config = dict(
    num_hidden_layers=14,
    hidden_size=256,
    num_attention_heads=2,
    num_key_value_heads=1,
    head_dim=128,
    intermediate_size=704,
    vocab_size=5441,
    hidden_act='swiglu',
    norm='rmsnorm',
    norm_place='pre',
    norm_eps=1e-05,
    positions='rope',
    rope_theta=10000.0,
    rope_fraction=1.0,
    qk_norm=True,
    attn_scale=0.0884,
    bias='none',
    tie_word_embeddings=False,
    parallel_block=True,
    init='trunc',
    init_std_qkv=0.0299,
    init_std_o=0.0371,
    init_std_up=0.0428,
    init_std_down=0.0428,
    optimizer='muon_hyperball',
    learning_rate=0.00615,
    lr_mult_qkv=0.5,
    lr_mult_up=0.645,
    beta1=0.95,
    lr_head=0.00638,
    warmup_steps=0,
    schedule='wsd',
    decay_fraction=1.0,
    decay_shape='linear',
    final_lr_fraction=0.05,
    batch_tokens=32768,
    max_seq_len=1024,
    doc_mask=True,
    train_tokens=437700000,
    max_steps=13358,
    dataset='wikipedia_en',
)
Each number is 128 + 32 x the weight over its row's rms, rounded and kept within 0 to 255. Layers, rows and columns count from 0. The size above them is the row's rms in percent of the matrix's.

# layer 8 MLP down (transposed), 704x256, rms 0.0427, rows 637-654, columns 128-255
size [105  99 102 101  98 101 100 101  97 104  93  97 108 104  95 103  94 105]
[[167 110 128 141 115 118 119 112 165 142  49 163  78 123 132 128 121  87  51 137 158 174 139 108  99 120 174 141 192 145  94 160 168 145  97 149 156 133 166  85  56 145  94  84 121 157 195  97 118 123  49 164  76  76 168 155 108 150 155 123  98 166 182 116 117 149 132 115 124 151 157 113 157 130 103 127 145 107  96 143  81 122 140  84 192 162 173 107 103  74 137 108 128  74 234 134  92 118 135 115 120 150  89  77 157 128 155 132 151 174 107  91 121 213 160 145 125 163  82 120 116 136 172  76 106 149 148  98]
 [119 129 103 128 121 192 113  77 123 136  86 111  95 120 128 108 163 140 133 165 111  96  97 141  98  85 168 116 148 162 171 119 172 145  63  84 131 139 145  80 178 127 134 176 171 139 138 145  86 112 123 186 117 116  97 190 141 160 124 151 173 100  91 119 179 138 147 191 128 142 144 156 172 129 123 120 143 137 126 135 134 158 102 136 109 125  71 108 166 121 114  88 113 139  56  68  71 149 144 135 129  43 110 102 197 123 137 139 131 188 145 111 103  65 173 134 108 113  91 182 124 171 121  10 136 101 181  53]
 [168 145  74  88 184 113 120 117 124 135 113 160 101 146 123 110  90  44 140 178 117 116 135 144 110 113 146 171 149 119 159 124 128 134 133 113 140 152 108  66 191  93 175 198 158 107 129 138  93 139 150 107 103  72  83  99 113 103 130 145 111 122  96 147 100 119 144 125  96 140 140 124  70 146 108  91 178 152  81 176 134  69 100 140 109 128 113 101 186 102 164 119 104 136 116 173 131 117 122 150 115 171  68 180 109  56 128 174 133 125 110 161 146  96 195 155  98 161  97 120 157  84 108 119 113 137  79  86]
 [147  83 206 198  71 133  75 120 142 128 145 137 128  98 130  78 115 147 127 121 144 108  78 127 150 135 106 181 121 128 152 100 109 141 183 150  73 140 141 128 134 122 127  83 129  88 137 144 120 136 138 173  92  99 114 110  69 135 110  70 109  98 180 144 138 152 152 119 104 187 115 140 126  76  69 117 134 117 140  76 135 130 112 150 119 103 124  89 154 170 176 109 106 117 160 148 147 128 161 132 160 142 123 120 119 149 147 174 159 110 112 118 106 108 141 135  97 138  90 136  71 126 132 121 174  97 155 190]
 [181 109 158 127 127 121 137 139  96  99 163 200 164 185  80 151 112 179 135  56 153 154 123 149 133  61 164 212 156 185 111 171 114 143 150 117 147 151 112 174 168 150 116  90 111 101 136 187 119 158 101  39 121  77  94 104 101 140  87 138 148 122 170 112  81 137  97 151 131 109 145 165 166  69 132 127  78 121 150 137 143  69 106 179 118 153 119 131 130 125 168 116 179 127 103 168 135 172 138 145 145 115 159 117 114 107 142  79 159 159 160  90 126 151 120 108  90 114 141 119 127 113 131 130 160 223 134 138]
 [143 188 114 145 100 178 133 108 129  91 105 107 180 111 138 213 156 181 125 200 116 116 104 146 130 136  82  76 140 120 142 106 154  85  87 141 149 112 150  76 138 167 143 202 141 105 144 184  84 128 152 141 114 131 139  99  84 154 119 129 138 109 103  95  77 134 135 124 105 157  94 116 113 149 145 153 123  94 138 121  62  66 167 154 173 120 143 117 143 132 153 140 152  77 136 112 161 118 119  68 103 100  97  91 119 145  85 151 110  86 161 120 177 100 120 174  77 163 144 142 105 166 117 169 116  91 128 164]
 [115 114 121  87 151 150 124  83  89 172 127 185 123 121 111 172 127 158 154 148 149 127 136  89 182 127 152 144 165 122 155 136 145 124 170  80 182 142  90 173 142  93 168 160 137 128  84 112 113 195  79 178 113  29 131 143  81 188 121 143 107 146 150 149 137 143 104 168  62 152  27 116 117 115 131 151 143  81 133  98 157 111 133 112  78 161 117 139  54 147 144  89 172 142 113  84 122  82 156 157 125 135  55 115 158 126 141  91 124 128 140 129  94 100 109 137 135 122  75  80 163 140 153 140 107 103 111 176]
 [108 138  47 160  52  87  90  88 113  87 136 114  80 145 153 196 145 131 117 153 132 128 143 103 106  90 101 125 117 124 154 144 174 151  65 112 133 130  97  71 105  65 147  80 135  88 106 171 117 156 108 112  94 152 134 125 134 198 144 139 120 102 150 198  76 152 144 145 138 122 159  48 114 132  82 124 144 129 169 146 117  96 155 132 151 135 159  98 115 150  65 105 115 116 135 111 142 160 126 145  60 143 107 105 142  89 184 117 108 101  97 149 160 106 135  87 168  97 134 151  92 149 181  97  61 113 175  90]
 [172 134 125 168 140 168 127 112 143 122 169 101 161 118  62 126 139 142  95 142 102  65 112 200  96 133 116 122 106 173 138 116 145 193 161 168  96 118 169 103 112  99 131 131 115 159 161 109 186 140 103 136 161 153 185 111 154 141 176 139 120 101 142 110  94 146 146 118 109 111 159 121 106  70 117 131 124 152 113 133 135 127 119 126 146  77 182  87 191 178 124 123 119 146 152 112 169 175 163 146 119  94 125 160 187 104 161 144 160 134 165 110 144 133 151 125 132 111 104 215  99 100  94 137  94 114 135  77]
 [129  66  73 100 148 111 115 106 124  95 127 121 126 132 176 106 128 111 145 166 118 182 103 147 206 110  89 102 145 128 115 134 159  94  72 110 146 144  58 115 160 112 174 167  97 112 132  80 111 103  96 135 170  83 116 149 119 144 146  79 158 160 101  94  89  77 157  67 139 128 131 123 204 126  74 107 170 135 144 150 143  83 186  76 122 154 137 103  91 113 121 114 136 107 144 101 104  91 157 116 134 112  85  80 133 111 112 134  92 141 132 148  84 130  67 118 123 115 104 148 149 157 152 183 129 118 153  71]
 [144 163 159  87 146 130 143 167 149 144 168 121 168 121 109 149  77 105 213 202 166 123 110 112 163 190 117 132  94  98 128  94 110  91 131 109 130 136 121 137  86 155  98  71 164 153 120 173 163 145 119 101 143  82 146 143  97 155 104 111 125  99 117 148 158 121 103 107 119 135 166 125 165 152 146 115 155 160 119 169 138 103  60 147  88 147 125 181 126 162 193 139 139  94 219 143  88 139 174 132 122 172 159 133 132 123 104 199  65  93 135 128 159 120 188 202 158 153 147  87 134 140  93 154 132 146 155 139]
 [179  98 150 143  94 106  67 131 141 113 102 154 195 130 117 205 103 129 125 139 106 182 132 121 141 144 105 135 122 127 166 166 190 150 161  93  97 129 111 161  96 220 127 106 115 175 161 211 152 157  38 151 161 118 112 124  99 105 147 111 141  88 159  94 133 138 163 148 149  99  99 150 136 115 180 116 121 151  85 150 168 116  74  58  98  85 156 140 150 205  95 139 139 110 122  87 174 160  84 192 146  94 137 113 136 148 139 114 110 151 183 144 122 118 152  84 120 145  86 114  43 118 141 111 100 149 150 119]
 [183 141 132  59 154 138 108 115 180 152 104 155 116 150 108 150 125 115 131  77 117 133 128  93 138 136 179 162 170 159  66 140 119 139 133  96 124 170 120 159 135  98 129 177 152 185  98 186  97  95 150 113 108 125 100 111 145  98 127 114  99 169 138 188  73 127 110  86 114  91 152 129  80 107 104 110 116 142  39 122 153 124 101 145 141 166 102 145  51 115 138  91 162 105 119 161 124 157 153 163  90  85 100 117 158  62 131 130 140 149 125  94 109 123  93 111 182 168 170 111 150 173 143 192 154  94 163 110]
 [ 79  80 114 150 197 125 128 139  98 141 135 131  88 116  98 120 111 152 169  81  91 139  82  94 188 133  98 153 133 155 125 160  94  89 103 112 126 132 167 143 130 193 164 155 121 117 162 208 148 116 146 159 138  78 153 117  89 209 115 134 155 113 117 112 159 130 174 137  39  96 103 102  90 131 123 143 120  94  93 124 102 106  93 115 119 114 154  99 157 116  93  65 168 169 193 100 154 123 118 122 112 103  66 111 149 120 105 149 103  95 145 140  76 131 128 151 139 143  94 141 220 107 117 146 162 120 111 146]
 [137 154 100  97 135 147 171 136 116 150 185 146  61 104 134  96  94 156 172 136 110  95 127 101 132 151  96 178 176  95  67 101 152 161 184 128 115 208 115 119  64 119  84 142  76  76 120 169 129  86 206 189 117  88 128 149  68 142 186 123 119 148 115 135 151 119 187 138 152 136 129 203 179  68 208 166  87 177 119 174 127 199 124 132 156 136 131 171  72  82 174 115 192 116 152  79 138 121 145 141 104 131 118 124 111 115 148 164 130 149 145 141 138 130 163 104 161 109 111 109 123  82 102 118  84 120 104 125]
 [134 127 180 105  96 135 114 120 162 174 103 122 137 136 112 111 168 151 147 239  81 127 157 157 131 118 122 151 100 182  81 129 107 128 103 152  93  96 115 140 162 103 143  77 120 106 155  80 175 132 145 131 114 118  98 116 149  87 151 187 134 113 117 158 126 123 151 103 118 192 156 108 149 119 152 114 125 140  81 122 164 107 111 151 175 121 168  74 172 142 145 144 153 136  93  85  99 121 144 130 108  99 114 125 152 127 175 108 148  75 154 160 136 193 105 151 121  90 136  84 109  80  72 157 152 123 110 149]
 [ 95  89 153  80  97 118 108 120  98 142 124 127  61 128  58 177 183 113 113  79 106  60 145 150 126  82 142 127 109  98 142 164  94 126 145 117 121 118 149 158 205  84 143  93 101  78 119 133 129 132 153 126 156  80 121 123 108 145  85  93 124  98 137  89  56 151 141 108 109 105 200 192 143 188 144 139 121 129  96 118 144 150 136  71 131 127 132 131 193 125  89 131 109  92 100 103 142 162 160 132 133 173 127 130 109 174 153 102 101 219  12 138 114 132 122  66 116  87 105 160 103 112 191 102 116 114  69 121]
 [134 126 116 171 183 158  87 186 110 147 167 137 138  65  98  63 102 110 112 255 148 148  66 116 123 133 125 120 102 132  66  95  95 164 121 100 144 102 143 169 121 116 143 153 136 107 170 126  74 126 109  93 115 134 133 133 153 138 121 166 100 165 101 111 110 110  94 165 145 121 153 111 124 135 148 127  76 129 161  95  70 101 168 140 140 101 127 138 191 144 163 154 127 112 161 176 115  60 144  87  95 194 113  98  93 124 127 132 171 156 176  99  94 143 153 117 113 117 122 107 126 102 101 128 133 111 119 134]]
# layer 8 MLP gate, 704x256, rms 0.0433, rows 638-655, columns 128-255
size [100 104 103 104 100 102 101 102 101  91  93  98 102 101  96  94 104 101]
[[102  99 115 174 163 127 184 124  29 122 157 106  93 126 149 163 123 169 126 106 123  42 131 209 140 131 160 112 135  81 154 183 137 130 139 103 148 143 142 154  99 138 156 153  86 140  80  46  70 148 114  58  83 139 118 157 113 147 110 174 139 160 134 171 140 154 125  96 129 151 153 116  97 139 113 139 131 170  95 152  67 124 147 114 177  95 109 110 155 170 132 129 113 125 145 106 139 149 122 113 179  86 111 140  72 133  90 120  40  54 100 137  92 143 197  98 159 141 151 122 117  89 111 172 110  71 124 141]
 [119 146 151 106 174  87 169 120 105 122 111 147 134 126  95 111 134  60  94 136 109 131 110 104  93 135 149 144 130 177 133 215 112 147  80 131 142 104 117 139 109  98 144 105  98  93 178 150 131 142 104 157 116 103 117 141 151  93 119 145  93  78  80 153  94 138 187 118 180 237 117 105 168 127  89  76 203 125 142 115 101 114 139 116  45 129 142 119 113  87 125 138  99 144 129 118  87  97 132 131 139 133 139 170  74  92  54 142 111  71 143  71 169 110 173 158  60 177 100 106 141 129  99  95  94 190 127 171]
 [114 116 159 108 125 103 129 148 172 150 161  69  75 120 146 177 126  91 120 156 168 141 211 184  99  79 164 113 140 151 102 146 108 118 114  91 110 146 113 120 115 255 119  94  78  99 186  97 170 109 166 131 152 121 119 123 147  78 178  66  89 144 109 120  93 128 135 131 119 123 182 144 126 147 123 137 130 125  80 167 105 121 101 131  80 179 135 153  79 113 121 171 131 132 126 139 107  98 126 145 135 143 130 124 131 123 139 103 105 182  89 153 180 104  87 138 124 125 164 108 169 102 112  61 114  78 132 214]
 [124 164 132 106  82 134 174 126  81 172 143 208 106  68  98 144 151 179 190 150 192 117  84 100 148 147 126 122 132 208 113 134 141  96 141 114 103  85 141 138 135 101 123 110  74 109 156 112  97 127 141  87 161 116  54 171 121 173 127  81 146 119 123  68  97 112  69 168 155 121 176 107 165 120 202  63 142  62 185 111 105 155 150 110 197 148 133 178 158 166 156 158 127 111 116 115  79  71 133 112 159 155 122 118 138  99 154  52 161 120 104 134 108 112 157 140 152 107 103  78  68 153 135 128 149 125 144 125]
 [113  79 136 121 131 105 125 122 162 148 144 111 123  81  58 123  94  82 175 140 119 138 113 156  97 129 146 100 137 150 128 170 145 161 122 156 143 126 135 167 128 120  53 110 125  71  79  76 174 125 141  83 103  87 127 170 160 166 147 147 166 103 110  97 170 100 121 108 147 127 120 155  71 127  86 124 165 148 152 143 139 106 152 156  87 159 109 133  65 130 131 140 132 182 139 151  95  73  81 126 128 160 123 130 144  44 112 135 167 147 141 213 111 126 189  84 145 108  98 199 128 115 116 121 105 175 141 167]
 [157  52  86 160  92  86 105 114 133 172 108 121 123 138 173 116 153  83  71 159  89  80 134 160  73  78 110 113 136 145 143 135  53 119 113 146 108 123 131 160 105 193 146 132 193 111 125 161  75 170 126 165  96 136  86 111 173  83 160 121  66 174 118 127  95 156 149 125  52 178  79 110 127 142 103 123 148 105 152 125 147 103 155 134 146 142 135 112 112 125 136  81 123 136 102 130 169 117 102 125 185  92 183 101 173 109 124 154 131 168 181 132 128 122 126 154 130 126  68  97  97 103 140  59 161 128 113 105]
 [196 121 111 144 175 148 150 161 187 167 134 147 104 129 155 137 161 153  92 129 133 148  67 120 106 130 125 162 117 160 209 169 113 111 113 168 108  89 121 111 131  95 151 104 159 155 146  84 181 157 101 121 117 142 116 136  91 153 143 105 118 117  63  82  79 116  72 181 125 126 143 103 148 125 129 120  75 159 109  92 126 121 102  91 137 137 171  62 108 145 165  98 107 147  83 161 129 145 156 132 130  78 149  96 139  90 130 107 157 120  79 104 101 212 138 150 108 117 144 107 101 127 137 171 148 121 170 128]
 [163 114  83  90 153 155 135 183 139 166 121 152  48 150 242 120 125 183  97  52 128 153 118 102  91 138  76 156 129 118 151 149 141 208 116 163 132 116 189 120 195 112 126 110 149 147  97 131 135 125 102 145 143  89 123 149  79  73 137 132 139 144  95 114 112 132  88 180  94 101 173 118 105 149 129 151 140 133  96 122 144 159 108 125  84 130  86 137  79 116 141 148  92 102 165 115 103 145 171 137 179 244 119 107 143 179 141  73 147 152 112 160 102 160 137 123 113 114 108 109 108 154 164 135 138 116 104 155]
 [150 135  82 111 146 173 147 125 172 157 109 129 153 156 115 117 104 155 109 115 110 122 131 133 132  85 183 163 125 112  87 174 109 134 143 122 114 130 176 164 148 127 151 131 124 112 107 153 112  72 167 141  93  96 116 178 159 104 153 153 119 105 129 144 136 181 133 156 163 130 119 136 173  90 100 172 181 137  93 149 102 124 145  99 150 117 133 144 140 116 136 128 130  82 170  89 162 169 193 163 170 176 107  65 138 187  74 156 144 176 166 147 121  98 140 146 109 123 170 169  80 118 130 111 145 125 177 103]
 [136 156 162 115 117 137 174 109 152 116 178 123 150 115 138 189 110 177  90  92 143  97 181 163 135 102 118 107  88 140 143 181 134 126 106  80  95 186 194 113  75 141  73 210 108 116  49 167 115 100 160 103 137 134 123 125 142  19  93 151  89 133 114 143 159 148 101 141  56  67 164 150 147 144 126 116 142  53 128 101 137 115 171 100 190  73 121 124 177 100 154 136 142 140 127 129 135 136 126 170 129 212 113 119 155 104 114 174  98 119 115 108 120 183 112 104 100 118 120 173 134 132 116 145  91 127 113 155]
 [109 100 144  76 128  88  80 161 168  70 111 142 132  99  96 199 117 135 121  77 119 191  79 158 155 145 141 242 128 121 114 127 137 130 120 172 121 152 155 131 177 170 113 226 116 151 129 111 112 141  82 155 139 158 112 146  88 124 171 113 125 123 132  87 134  63 105  84 147 132 118 183  82 173 167 175  99 157 128 149  99  79 110 159 137 132 160 143 179 105 125 121 110 120 110 133 134 135 162 114  78 121 135 137 125 118 117 106  91 129 155 128 187 136 158 144  65 118 175 150 112  80 153 167 147 132 116 132]
 [125  85 117  77 165  84 185 143 104 115 113 142  67  90 121 116 163  69 111 190 140 124 136 117 106 192 149 144 144 109 151  84 118 189 148  85 190 187 157 149 129 175 146 110 159 129 100  91 107 156  64  77 129 110 124 117 109 186 136 138 134  82 102  99 133 151 107  72  89 145 133 182 142 170 140 102  72 124 129 117 200 141 162 107 147 130  97 100 139 129 161 182 154 143  81 175 181 156 136 139 113 153 180 135 125 184 193  89 102 108 147 147 125 123 128 120  96 130 103 154  80  35 100  80 110 119 136 174]
 [104 162 124 165 133  91 140 115  88 115 126  46 102 101 137 115  76 123  89 168 122  98 133 110  99 176  85 159 149 162  91 132 108 114 181 136  75 142  98 176 137 149 131 119 167 167 136  71 142 150 122 134 124 133  59 155 138  98 182 128 133 181 114 141  36 112 163 150  70 131 141 118 138 128 131 147 118 180 158 115 151  89 152 122 149 164 104  92  49  61 165 139 114  94 128 151 192  98 116 139 123 168 100 106 169 175 101 153 164 124 148  97 102 139 179 109 163 132 140  93 120  95 131  82 131 156 132  61]
 [113 166 152  62  92 136 104 158  87 161 101 127 154 146 194 126 108 194 146  78 113  68 174 126 144 146 127 138 106 158 123 108  98 142  68 106 116 123  86 153 116 156 111 154 153 142 136 176 186 146 117 174 127 140 158  92 155 179 201  74 167  94 152 159 124 132 175  59 105  82 128 118 121 119 134 129  91 130 150 132  82 120 161  95  65 142 119  87  95 129 163 138 119 155 136 153 110 140  94 109 172 151 136 105 122 148 120 113  87  99 120 125 124 122  81 175 102 108  72 107 174 129  90 164 123 169  91 106]
 [163 151  93 124 114 173 160 127 119  60 114 146 121 114 128 173 111 171 139 129 104 117  73 181 161 152 148  90 187 169 152 117 143 134 146 108  52  75 110 117  95 180 149 141 161 105 131 139 136 129  88  74 154 149 175 118 112 182 141 110 129  96  76 168 134 158 156 183  91 156 126 174 147  99 104 142 135 119 127 166 141 133 128 130  97 161 111  87  98 110 174 148  86 131 145 122 113 149 148 142 115  99 125 133 110 101 175 100 109 165  97 161 159 130 129 166  99 153 112 123  28 121  86 154 116 155 167 128]
 [160 128 123  96 146  95 114  55 115  86 105  84 169 135 141 167 161 146 165 136 128 182 114  65 135  89 114 122  71 184  99 143  80 114  64 132 122 115  95 118 143 162 137 163 107  68 184  59 128 122 139 157 145 160  91 130 102 105  84 166 134 131 133 144  77 136 130 150 116 113 125 108 130 115  76 114 141  80 108 166 159 111 123 162  99  95 102 144 160  76 159 127  88 149  98 122 102 177 100 158  97  87 139 187 121 100 127 164 101 142 192  62 100 212 159 139 101 170 167 125 203 133 137  91 151 132 196 113]
 [145 163 148 166 165 160 128 122 116 129 191 128 139 141 119  92 172 133 116 145  73 119  81 152 134 157 189 105  93 147 101 174 120 104 130 164 142 112 158 159 168 179 136 146 126 147 166 189 127 135 156 105  96 140 122 119  84 104 116 219 169 149 127 122  79 136 103 136 108 161  93 137 179 163 136 171  73 154 197 101 115 106 141 152 102  83 105 146 164 163 154 124 149 163 133 204  60  98 130 127 151 119 126 173 151 113 145 117 196 105 153 119 101  74  59  82 109  72  88 109 124 155 136 114 125  49 150 140]
 [142 123 107 131  49 137 202 155 159 124 114 170 126 159  58 127 171 186 137  35 121 132 166 143 180 107 130  77 128 147 130  90 172  66 116 165  86  41 102 105 135 150 100 141  92 165 146 114 146  83 124  85 125  83  73 131 124  97 125 114 106 130  96  84  68  69 121 112 131 122 153 151 144  92  85  93 129 119 133 143 111  81 100 126 119 109  89 110 160  92 164  82 146 185 127  55  99 101 141 131 136  94 111 135  89  81 140 139 140  90 187 116 108 215 179 131 176 161 123 166 111  99 131 151 114 105 157 160]]
# layer 8 MLP up, 704x256, rms 0.0423, rows 638-655, columns 128-255
size [100  99 103  97 103 102 102  92  99  91  88 114 105 100 102  94 105  96]
[[141 139 142 101 151  74 202 100 142 129 148 117  99 138 133 167 159 113 150  90 169 168 160 157 160  25 111 107 119 153  52 163 144 102 155 106 118  93 107 166 107 128 191  73 148  97 104  91 138 143 102  77 123 149  82 137 148 111 124 147 155 107 109 105 101 103 150 161 109  83 102 101 157 190 182 117 148 142 132 163 133 103  81 169 105 101  81  74 141 124 155 158 121 127 109 168 132 175 139 141 132 144  71 105 114 156  63 109 106 204 136  86  87  64 153 204 159 152 128 139 128 130 140 157 197  99 165 139]
 [114 169 116  91 150 124 132 163 131 132 125 160  88 146  84 121 101 128 215 120  68  91  83 127 149 100 147 127 187 126 145 101 130 183 156  64 155 183  89  88 183 177 185 210 113 118 133 124 110 137 219  93  88 113 109 117 116 155 127 164 178  95 159  90 135 145 120 147  93 112 148 134 131 159  87 137 123 142  95 141 173 106 127 177 107 100 124 111 125 117 135 104 163  97 114 130  90 155 123  72  74 184  75 154 146 135 150 112 149 192 112 153 149 131 127 121 118 104 143  59 112 120 140 164 127 138  81  87]
 [118 128 145 112  98  92  98 158 120 145 144 199 112 118  90 137  90 148 152 129 102 137  72 171 135 117 117 127  73 134 159 119  72 187 186 132 160  93  89  96 177 125 137 130 147 159  35  65 150 119 123 140 164 107 134 106 116  96 167 119 137 102 134  83 171  65 157 102 153 138 114 168 129  53  88 105 142 128 139 114 121 132  97 149 102 164 118 148 162 143 139  79 105 101 132 160 134 127 154 163 159 148 154 116 169 137  91 163 128 124 118 103  79 157  99  95 118 111  80 135  91  93 137 133 145 125  98 158]
 [190 155  98  98 113 120 112 109 183  92 156 149 117 140 143  95 166 133 114 134 104 122 131 156  87 134 163 173 142  95 117 111 102 142 105  95 131 167 145 150  87 142 194  90 132 128 163  64 114 152 176 101 137  82 165 147 161 107 108 170 145 135 139 155 158 127 177 123 116 152 139 139 162 137  74 140 138 117  89 114 124 132 113 168 148 117  65 106 169 154  89 141 175 154 173 179  98 103 118 120 172 128  91 138 126 138  80 104 143  90 107  95 127  87 134 169 102 169  84 179 148 168  87  55 157 195 150 140]
 [147 123 125 133 117 159 148 113 109 166 116  61 188 116 104 192 117 251 169  99 103 133 115 117  96 185 158  89  99  82 169 139 144  89 112 139 137 106 125 115 107 158 122 212 160  61 133 160 109 114 157  69 135 117 116  68  77 103  77 108 140 129  97  96 113  93 120  84  86 136 119 109  69 132 150 161 126 148 140 124 147 108 117 114 122 158 130 140 142 119 136 118 194 113 130 145 132 104 124 101 109 129 115 130  93 191 114 172 134 129 102 132 149 109 179 150 108 124 115 138 102 154 105 193 116 128 130 134]
 [143 179  62 125  83 142  80  82 121  76 119 178 125 112 179 135 121 132 148 112 147 148 145 174 121 163  91 171  88 123  66 157 158  96  69 152 137 184 124 147 213 187 152 103 110 177 117 148 100  74 157  97 154 168  87 115 155  99  69 175 119 108 152 172  93 118 145 160 129  86 156 108 115 131 112 151 135 137  80 143 129 171 132 116 105 117 124 142 155 148  77 120  68 114  98 115  92 109  97  95 204 148 153  83 121 154  96 168 184 178 131 100 207 132 143 168 148 136 178 144 152 122 167 126 187 115 160 145]
 [118 122 133 140 130 180 179 101 192 134 149 138 113 141 157 183 149 125 163 101 184 164 143 155  97 128  86  84 138 122 144 138 132 139  96 155 136 123  39 116 117 112 132 182 125 139 141 117 131 189 142 159 155 110 137  88 151 108 136  87 119 166  91 113  98 101 215 137 150 200 149  82 121 158 128 195 143  98  88  73 100 140 118 125 132 157 125 116  85 153 176 108  62 186 103 123  86 129 124 149 118 122  85  76 111 148 192  91 165 118 134 148 160 138 128 226 144 158 114 134 131 120 155  35 170 124 130  98]
 [114 147 118 126 134 117 107 115  88 102 195 116 136 152 101 152  98 136 121 103 139  74 160 135 105 102 131 139 111 101 165 132 110 109 106  96 118 101 123 137  94  80 134 151 149 152  69 106  75 163  59 182  83 148 215 146  63 104 110 201 116 135  65 126 105 151 101 133 111 131  88 101 174  75 136 109 162 189 164  66 137 157 131  86  76 116 116 164 223 185  96 110 170  87 102 156 134  91  70  98 139 190 134 151  97 118 149 102 134 104 126 163 127 146  69 147 141  67 148  74 142  88 125 122 147 107 149 105]
 [115 141 117 145  54 113 126 126 123 173  84 110  99 170  71  96 118 106 143 114 134  95 170 143 140 144 156 138  76 108 121 111 129 111  83 119  84  91 122 143 122 155 115  99 135 128 104 161 136  90  94 153 139 165 115 125 125 113 126 136 114 115  64 132 152  74 170 131  93 106 113 151  91 120 179 111 114 202 145 129  96 170 134 164 162  68 131  91 130 122  99 104 167  32 179 166 159 156  74 143 126 114 168 104 203 101 174 150  87 203 118 114 152 125 154 137  98 121 139 120 176 130 168 128 106 126 131 153]
 [142 129 142 110 106 137 133 123 184 127 154  82 102 102 156  53  73 105 135  77 106  86  96  59 150 108 136 136 150  78 139  60 101 120 104 121  89  93 128 144 194 118  97  85 105  92 111 136 138 106 120 153 100 120 141 177 109 175 186 112 201 174 136 116  92 135 167 137 172 128 179 184  94 162 112 174 136 178 139 107 156  85 149 120 134 129 134 148 129 169 127 129  93 124 117  89 146 117 134 144 130  63 171 123 145 119 110 142 100 119 135 154 160 127 105  99 155 112 120 159 167 157 184 132  37 111 123 139]
 [149 106 133 103 144  88 127 102  98 165 137 101 150  66 142 130  76 161 180 103 119 166  82 113 126 148 110 126 157 142  95 148 172 161 142 158 114 144  56 107 165 129 131 150 117 109 100 143 163 131 127 144 126 135 153 129 122  82 140 122  88  98 142 165 160 130 140  97 186 111 173 116  90 114 147 109 111 147 205 134  93 107  76 180 116 117 135 150 129  89 181 113  98  87 117 147 112 138  85  84 137 127 233 135 119 107  72 145  74 191 154  95 125 135 130 161 114 104 143 133 132 163 156 119 131 180 141  78]
 [144 110 190 140  99 154 105 183  87 111 116  74 138  97  98 177 111 150  97  41  87 165 132 117 128 138 115 125 174 120 143  99 106 145 182  57  94 161 128 145 132 106  93 103 127 180 111 136 128 201 140  93 127 164 111  77 128 120  94 154 159 187 154 128 147 121 139 184 129  90 180 117  67 133 103 147 113 124  53 165 119 153 164 133 130 182 180 172  84 160 112  87 210 186 161 144 102 170 176 149 140 158  93 147 206  88 111 124 151 125 112 137 108 138 132 123 136 111 130 126 134 142 119 133 144 108 175 105]
 [121 103 178 143 181 140 139 133 174 133 116 173 103 117 129 124 157 131 119 111 139 147 136 120 122 119 110 135 151 127 129 135  69 150 103 129 129 134 181 149 185 144 137 135 128 183 129 179 132 110 159 127 100 168 131 108 134 156 103 108 100 106 147 115 160 167 176 102  93 111  93  56 132 169 107 125 160 143  81 171  34 128 108 104  98 113 127 132 162 154 143 109 118 194 204 186 148 121 115 131 137 137 109 106 147 149  59 131 153 127 172 162 156 124  99  61 119 145 138 118 137 127 130 101 171 170 119 128]
 [138 126 190 151 116 136 165  99 109 150 123 111 115 144 146 100 122 106 143  78 122 140 189 191 113 172 111 194 164 198 115 123 131  97 114  95  96 130  89 190 114 135 119  78  92 112 116  76  64 142 113 133 106 121  66 112 155 152  77 186  99 134 142 163 160 136 148 183 135 110 157 167  94 187  61 134 106  37  85 117 126 142 152 120 130  95 152  71 188 133  89  78  97 166 155 121  93  85 144 103 134 124 163 117 128  12 128 153  89 122 162 111 114 126 101 124 132 137 150 110 103 124 100 100 122 107 121 121]
 [149 137 112 105 116 181 120 136 126  92 164 131 106 202 130 147 156 109  80  94 166  95 175 136  88  84 159 154 122 114  97  72  88 141 145 133 180 141 100 154 135  89 106 146  72 127  83 135 171 152 151 120 127 101 124  92 149 112 151 192 139 189 145 137 110 132 151 111 118 159 159 124 103 149 157 101 165 124  78  43 129 141 153  99  75  53 200 179 144 117 111 140 190 105 135  81 124 131  97 112 158 114  99 133 133 147 128 103 151  92 137  87  98 127 118 107 107 175 101 108 123 114 149 136 155  75  83 142]
 [155 197 100 115 230 114  74 146 118 130  94  92 138 114 170 126  70 136 143 157 160 185 104 157 181 122 159 132 154 116 145 164 120  88  60 139 116 144 114 192  94  51 130 121  99 121 154 164 137 139 143 165 160 188 108 115  38  90 138 138 119 151 141 102 152 159 144 141 165  91 115 139 122 175 135 152 165 116 129 106 151 104 119  79 128 111 148 159 162 111 158 114  62  64 127 129  82 115 128 137 128 134 128 161 124 129 113 128 141 116 137 153 113 102 109 126 105 151 174 111 102 156 151 120 122 111 185  68]
 [143 105 156 140 166 119 168 162 113 156 159 116 124 123  80 135  94 103 119  39 184 161 157 137 132 104 143 117 117  68 107 153 148  96 127 145 132  91 120 197  81 123  98 121 142  98 134  63 130 101 132 185 110  62  96 135 160 115 111 137 110 155 134 136  42 153 170 145 138 150 119 132 151  93 101 135  64 111 138  79 103 143  76 166 157  84 141 174 143 154 132 181  87 142 130 109 137 166 144 199 124 116 137 155 136  71 147 218 117 149 129 130 130  89 105 120 113 169  35 109 103 138 167 182 172  84 156 153]
 [ 90 183  79 114 180 171 141 151 137 158 102 135  98 100 182 188 106 116  97 138 174  99 125 156 147 143 112 130  42 162 141 107 141  89 125 125 145 143 145 140 147  73 136 119 122  92  83 170 160 152 171 162 144 188 174 141 130 110 126  89 142 137 144 168 153 136 166  76 126 169  88  93 128 120 159 143 145 148  70 130 139 154 123  98 134 160 140 140 139 162 156 167 150 103 166 164 147 158 132 145 133 102 186 109 164  75 128 117 144 158  90 116 147 119 121 145 104 114 175 121 164 128 177 142 132 162 117 145]]